config = dict(
    num_hidden_layers=10,
    vocab_size=1024,
    attn_scale=0.125,
    init_std_o=0.0118,
    max_grad_norm=1.0,
    schedule='wsd',
    decay_fraction=0.845,
    decay_shape='linear',
    batch_tokens=32768,
)
Each number is 500 + 25 x the weight over its row's rms, rounded and kept within 0 to 999. Layers, rows and columns count from 0. Numbers have three digits each. The size before them is the row's rms in percent of the matrix's.

# layer 2 MLP up, 512x96, rms 0.161, rows 428-461, columns 0-95
100:530492490476504442490479519451469498486465485489513509467505529516484487525531422535481490511468487511502479507504520514499500473531489513522472503507515519532557547479504478515488504501449537520533496499520548535469482485503519536467494504506485513532489565514494492523487473471503494487
099:489493524486470484497500497524441522449478492503500508506482484483505471496499438558520465500490487505520502526473552476462475517462493520487494520463507530511499534494487514487512508504475534463456500488572506488493508518486472487535522504497486517536520465536526497549477534492511464509
095:527494538522494505449518491514534408495504498531518517509509472497455469482491542500470469500502453535537501516512521536507522479469508463499476520505526496484492526464490474470508484519486529492502473505542480505485447503482527513502544493480526500485474484545511506484493541497477512530
097:512515432497502513482518488497504471524483472477502536507519508539503526456461493491439511481534503522509451518479492511508483502469523464543538485484531508512486503495522513505494493504533523492502534523546514499450469517476502515509489519485453541514483445492528487496481455501455499468
105:477542542496446451507512513527499500464467501463514524525477494515476486488496526493479483483476460529498489469477494480517521456490535468516481474510487504501509516430506495520519518494500514449519469526530504481511515476533485541481485575501504498533465478513513486522446504509493501500
110:482515513504500515522463501483465472467485458534520473512551471518535548514466444513516488492491500538514503522541508508480502470472524523505477509459519510525509528463475461508483531510548517511489540473524486473463519463539493531494500488501523509482512472522468502487477543492505545491
108:482507487521483448493507500503460491455476480530498475477492487549480481474547475511501511469535508516476468491468492464546498468497450502520491555481530461495529498476505505483545503484443519525516524507500501477511489494482492479490491525498546483538499474544504493540476509454514483477
106:481530522532493520519506463481529475487482508502528531517508507521481482521487520545446506503471481510529513565526506519513496505557494525484493499451523521571477492513502497512445481538515514509526507510490498527482449514511480521498442493516516504531526469496515536507476518506463504478
094:501465463480482466466505461465475472496447481488497504557487539476524471524490498487540497538532523537504469467522510478461538469506499534502484501537513503504517513510467469465470511502498512485485494513502532446468490505488526526458483504494485513492465453475488461505490509511470525526
089:468482518484509483537488484514507497543510499487521482517486478527543465487487508492460480516509457548556486514516468508520523482514531445549471510475521506532532510506508522509448514496530519468522514544528511489468462537496491532462519483504494537494484526490453482540481503509486483491
099:468488509539544479462508487520493500478497468481496506529488459529538436461497504526502456524457469494498481519516503488477488477537481498480523528497515520479565483464515501485507507493439515486540514499505522484486471502511471474511499510503515527507497483484500472534471502582505514488
109:507532563527521466538483466458540515470491447498534471537519531500540522513490498475505540499507487496550481508510511491516510531523517480529514498480485491510510506529473486512474520533483480507469512483492524505496471512561494563478491527472523536508526492496518502441485495483479499495
093:509529508496538498490488490484481529481500497482531498500479506496549482509472499508501439510515511487509467496494526492491476437533495512499462527443484534517519543500463511498478496506517532548482473527492525448512490478554521487515496510446497533475507484515506518502559527457471510481
103:541541503524515472470499485469498480458508484517528519476501518511498476475489509487547517453525506564466456533486498452527530502503488502498476531485489500512528510507482503488518474517483525491491529493553495492507465528507514494467513499466485541520543479510537433475473500530484523525
098:489479468515535459520484488492473526484483483495511502554485514527516536483502535463469506523517473526512505518474544512462467513526472496519467480485486519525540499460464456484491536477470505528516517526496482508472485542500490500519474517442522529460483450521513484521498500520467495537
101:450483514504527509527482494508485507487515458510514497546486487525544520521485491561527507496498459499475511526516529460478496480530495509516507469516540524474543537505493522463465520531470508449517510531485520507486474498508458510468470537458498499468492492467482470495484476490469556492
107:489520562480518480515485471521488511453529518470512537545517515548473500502489458515467481496482493477479508493500489496519495497455476495468487470477546493579447495493525470479528529497557484498484497520534493499483527482513490512455477520476510505551483514516499490489489508516505474503
101:489538495503528515492491508520504477503492504498514484491534487489504564514487500509448465515544466487489483475501491519487521452499430431477501507477513516506481505505490449466557494509500499546519531502472505492505465483552497523487509522453491516488506491533523530512504461517497545499
087:503503493505479468485502461528481481453514508514523500512507507493506529496486481522494493464475494503533535481491515523532502497479488530465538506481484452502517512492519506482587557522502508507530509527490501504501478534512490489497421547547523492521509497513487493517451490449480522466
094:503452495501509479468451542515425508518468531511521503500480519508522498521493430472495488535509504488480486509521538459572518482506479522480434514511502494496492500528456509479500498488483495513512509499513499535504475490472504532487505490471488494496517538505496483476517558484480471471
108:483513529488531464531453471486510462495494508532536494500513543487522493509486510499509513475500473572469431516487478528482500431486520509534481488491474525543546525516487450497477465499504492500481458525513499528506506515492487509499479483477498517495479506499491430486490511482514507488
102:517540534493508472532502428486482478474476509487517457484532519521496542492530479530491534502493541520531483493492516475494514514489532468481514486510461463531476561465502483518528516532523515517505471502503474471500463521539493530482470506470500490472514522507501484535458544530500493514
099:493510508527463454476493461438507469531500517457500485509468474513473519465468469496496503482524468543525485466509495470511574499531498525493481534508470537510515528498513489488505493529469566512512494520505500460471483493503503509500486559500487503538487520508502477516462491501516472521
110:503516495494490432533481490464477469501485500504502500547480487521515539489460490492507479510481518498523480496475527474498536467492493515481519494474493487551493551501504472483535482526510502548492484532490464421462499482486525510510475559476522487477492489475522499506490546499502491551
094:466474507505493535498532507526498473458509519501536509472522505481504534478499511500512493501492511508520498475477496535497496521551524504457522489543473486529484484507496505525491519500521492453522496533496495467504455522528454537486552507461486520474477457462486437488552494556477506507
100:501518475515518467534436491435506488464503544474481515482524525513507519514492485511482482472469487471496517517499499489465485483511517497514481511458508554499550530530486454519552470486522517474478493503510519471451486496478467504488477532501475532519497478493528478525489508518490562505
099:509509502516520487517450534447504468488482530461519449532480521482520470497497496495514495463474489513492472504455503507500485502524516508460480483516508525516522522518496479480475533496492519491516447553483560478504489501496526528495515522498483498467495531518564497492562510500510538549
108:511492527505496495442489514504453503489448511525496497464487531463505487437499488554488520495513504490539479500451508453541520494520519529491521523505520517488499537503483508504524502485480545477483525515518508448490503502532470527520426531497542519511513481520495492504497490458516519511
109:488533482547478480456482506551496522468522517516504503481551476495520496523503515519475567499530517534513515470512491460525507527478485502478478506487577526518471505535514484531521458506461505499496514532529501547503495514512551517500497464502504515492528448498488516502497491482493532503
094:494514439486466509505538473515492538495491465467542472483503526474513499494541478490507517529517486477520509505504473491533496501501483517453463502486528501563465525484548543486545485484474519523478553525496506485477499488500518514515469552479535489538475501504505535510511526468499522524
100:511511525567497481540489476510479471495502494499504501522531494538481528524466523505455485493469518492491495501475486511479487493498521423519521528477553518513510550489486523466523508480508469478470507493529514461435441518514494490525481521518521502505480496513511480536504498488448525490
101:464482549475447482491461452480514509485469478508496523516522529520491572507487525459491520520499524506486470471528516491497498476503520476481525508515469493480470458529475523479486551538495516480507520491527509522512486479496513534503456506503536483545470438510484485491497480524474495507
086:470506535525478500545482469463510445521502521464527525521502477496541483506495539507516517490443511525508470515495506472484523467537451518450493524527472500529479516471497523504522465497517535521487478504501531500479437497520506540491463508496478496520494512508481453521480507518497543479
095:525466528494513480519474464500465524484503500482467554473553508547519531542469494562485496463494502493536525500468522502522512514452493480507477500504523503506491500529519508499474526490530497505497465484523517488458460499508525520528478466525557491513508542511483494504549518501511533465
# layer 2 MLP down (transposed), 512x96, rms 0.139, rows 428-461, columns 0-95
100:503480476505514554490484499536513491498524537488494497465496470483523504495494496483504513479521549451471549462494486472507513522514521519484522491470478470478471502462475501507497481516486473524540512478469483474515515533513469464558454528524469506457549446526490501519489511512492541508
090:507514478505536517527500487465527457515476503533505531470507522494500519536510538497515514496492540491487479511519438493537539481469529479508504490502515492522499492488533486487522462472523502576541518528459510518509511493528537518486465459494533490488451479499522517476462476503509545470
103:484473476511494504480510514491472590531500444449476481482471468500526537508523500508530532501471510497464490489484477462506501524491530527500488475522495489458479471501512525526477515498457529479521537491484533543498546506532449490492438525483490500497506517498495492495500491493516514485
094:517519601516521485482489514490503574453513518506518471483490509460471500546492521516512511484470472498481518510494472474477515496520478513510490545482499505487519499491467497493545483499472523508520476502463490509550502480494489504489524478493549494525504538529503498510477525497560503533
100:496500448520515498495465460485515524550499473504461505463497501460533505460512470496511493491496530484474513510507478490485513507485443505537492539505473522522446517528484488471517504500517460543501520476484501519480482545531502463545483449476479527505507498464479475495529547465482497505
111:530510546480524522522502497496481520486520460498536516517494522491520486498470522464503525515522501472500534433500488499521493519515489443455512524546498457544485505500515492498467512504490547500443471501513514496527474517465461498484470517493493530544523513507528476478511441492512500540
101:481489512478531515501516512491491465524529529491470519493490494484492491527433518504467512523503479471543518501540495483520478519493537498463519485462511522531493504485456491476455506519512502479467512503477468510507470545526486543528495459499489507459477505470484513437548532531464523478
102:493521544479527489498461522515484526499535494517500494477501489552526527492501470505513479458582498477479501475488510488466518454469456516517525495503502471439485551483489515498524516520460476511489482537521543473494529501450508499515519502494500485494478512536513461495478509459520497503
100:505515532495552509514507557530528503504513536492515519459546483529507534457490511496506508503492504449493544512467488473521474479516527459505536491487490454512501527506518516507504478499464533520556520461502460525518494499492491463537484517500521484508516516461522522507476495455532487545
096:516529466552503499456525512501504528449475483510517532469561506471499516536517508506514535487501529478471517488485465502496503517510471496502526493496489499465504488493508479463500485505549542470527483483476435498520540522524488479542490513510503453507511485492538506465503441458487499495
097:523520490479461506536441537483436531484496508509509505463476504483465509526513473480515534524513540540499502528474487485501520496493500541518502485509477511521481502531484497512508520521559467507492499504475485522513494507525478494543472508528445479507470492508504554464468471446489475478
110:472459477491498506490498524535466474530533500495485527511492500496500477499503488548488483449485530497458496457493498497493486465490497498516513520497537500532482518482531520524497505472508508513512520509518492525493510502451494421509473450474517528521460524454489508514530529467448543548
092:450529473491460475488523505477488474491454515494461512503498471476487457496482501524493511522483483553462536506529490496487533509514495491497514440516491459467506481503481475486503488479484470518509543506477522468503504468432539509482487473531537494508537545494495531529464473505485477507
107:464495495475486545490481490515523535529514501460491526517526476510514497476467500515485475543495501501498532452507514550505482490522498555473514511510517488459509500489491487521484500489509492516506498525445488534464524453473475449511438505529509475493483569499470505522503481488509467541
101:503496492459490519488522501541516513484502515491503531456539504441505470532501459526527476492489508448487488497498481528502481500490501494511545510486532550478505506513531516509501506520548518449517510491496479535523467457541504509485552505515451446511512533502477509497483518476543510465
101:547546487500480482480479529529495515486525484467497500472520498499469516484512533431541506532513504510551450480477461542516482512500474487520502549486489496525483455504499453537532508471515504490498494481521517526508486510530537490531517462528475478519479523493515530523491540476516471493
105:535509460534487503528474502482500466506454491550474461468487512453506500502496508473463494506492523492511531494460519490502499486489519486535542521438477510466535499494462518473504516499453471479522500492490489450514452498515503496563545501497518524498530464482492480497524471471510480488
106:522483499515493446490500464465473503466485495481495499518474499490504472504530484473511489469486528500537498516526489507505506555504589530498558505499496466499522469493519535526481505493489494491483472467526517522493537468466507501518500477574519496533474514500505502464472527458474479495
090:479482505496481529488479526482504539543470559514452506481467489533496514480499481508534517475508469510485493470481542479459509494497494502536490510535496545508467476488486487484495445533499482483532515505490494512500502481465482517506540469512492469471512490493485457502586539539493502479
086:507542499526497481517523480464581493470515474471485511539514446479509476472515553530464516477492472516499505518502513513468508498471537494481485483491519511510492539485502479530489520506518438508474531513509464466488495509529521523486496497496540543540504456497517482493493444495514510503
094:514515502501507490442467499577503533505545502497475522455496502498542516480501484492470467498505505450481543486513504471451505554512496503494522496499499495489499549480489526550510518482497541506505485536493489488495523512493494500507475551523471542528509500500467460539520518473463511517
100:479466497498491485469528540489523493539538493496518546536469493518473486491497563475479517494514488487487516500475491521535502439545469524502491510467474471475504502557476518530494521480479459505537543483487513484466518460498484476500543486524463527466502500499486528472496470500497469497
108:493489497460506531512487515548473472463520498544477485528507492515520503515487511513488494517508534468529517488477514430529474497426494450518540511525526500537475493520475532479492473488509470506489500494528463531475510540471506480554494504473465493480465473492517485494536514494478477498
112:513484548467496496516519494519469493504528504521483480466474533473498482527472510492480482509534519448489496458491496451535498506505490445502471530493510478501503508494502510452468438432465471500453521498526504505515506529474502523561529499479488469455509508471484473508490488499494489503
096:500542489486484491475461493481512485517459483522503508518493517521493473512481467529500490503516480525454487500537519429492529486451489532508472475506479495465510561506485494506495507500452545525486514484502476478515533504521538507504441494475516492537570528528527517520493510480495528501
100:471504508556488521432517497547490545516505484500503460511532473510519521459495481490531522552512503508467541467489492485505525542511456499464500481508463534465491480477500514503516532522479507507495509520493469487569502517478496511491551493523488504471519501501476529526482497464501507536
107:515476517474441506530500501536514497501555491486530544481549489465501519477508482524490511528518491518515503485523474463502488493488483461511464475534483520492550519505493489538504461426485479505501539470480472514495498465518529484494490484499485494514523532492466524529446544491477500498
106:459526464488492479519485509502506481561535469504491503518512489541494490535496503520534544529470472497485482497530447540509508515471534532477480492499463498524482515515460479501489461481527472524503484485449468534475485459516480449516531491459475485481474474504513491512528483522481506530
110:498489533479538539541524484452500489507462471507504505566485494530485519492451514474552435524484506468485474520497497528506490490475520505519549499488498462490507478483466520454478527505550497513511466483502492470486502461528474480511502542498516522492468524498497474498508480541516491497
091:490499507518516504502471518490469434510488534540463536524494458508500515545449522526506472465465491488474520532493521476480524519472519502511511523514490475483539476464468483487461503525517446481529477537534505528542466515512498513491513471520464500464476485521490467482515494530478490491
100:527526533490464521480502494515474502485504512516516523463513491511533533501484452525507488546511458503493542496495491492490541531505521543486487496485456496469511516534504497509519551532448528484513539541490529485533535498499467512509533474501502523465536546509457524518527522511522470533
108:501518443543520502509521516533500467507524487495493496477520482495498483481463490533469507465519448488544524523482495495518524487501475476495484498511520518554543555470503496535541444468482520531479488532516514467499523528516508497474503462479514526463513532488497519540522505470528532493
092:549491493473506503473527511529530530520520457562489482473547492526470502484525484487469489521542477455497503491484485502518500531469511537532457492496495520479503501550514442508496462503490477513508539448515477518521498527504487476487525488497468523509481511510533538481462468487478482520
092:524509474529445484511524553498526470479523488533514488494478527498513501493533499489496495538513470502490507547518467509472551490540508484470528478461463524484486513479495494520568519509475527513537529532496524466524526506502440527479504528490510529506531459516479520497503461503496495515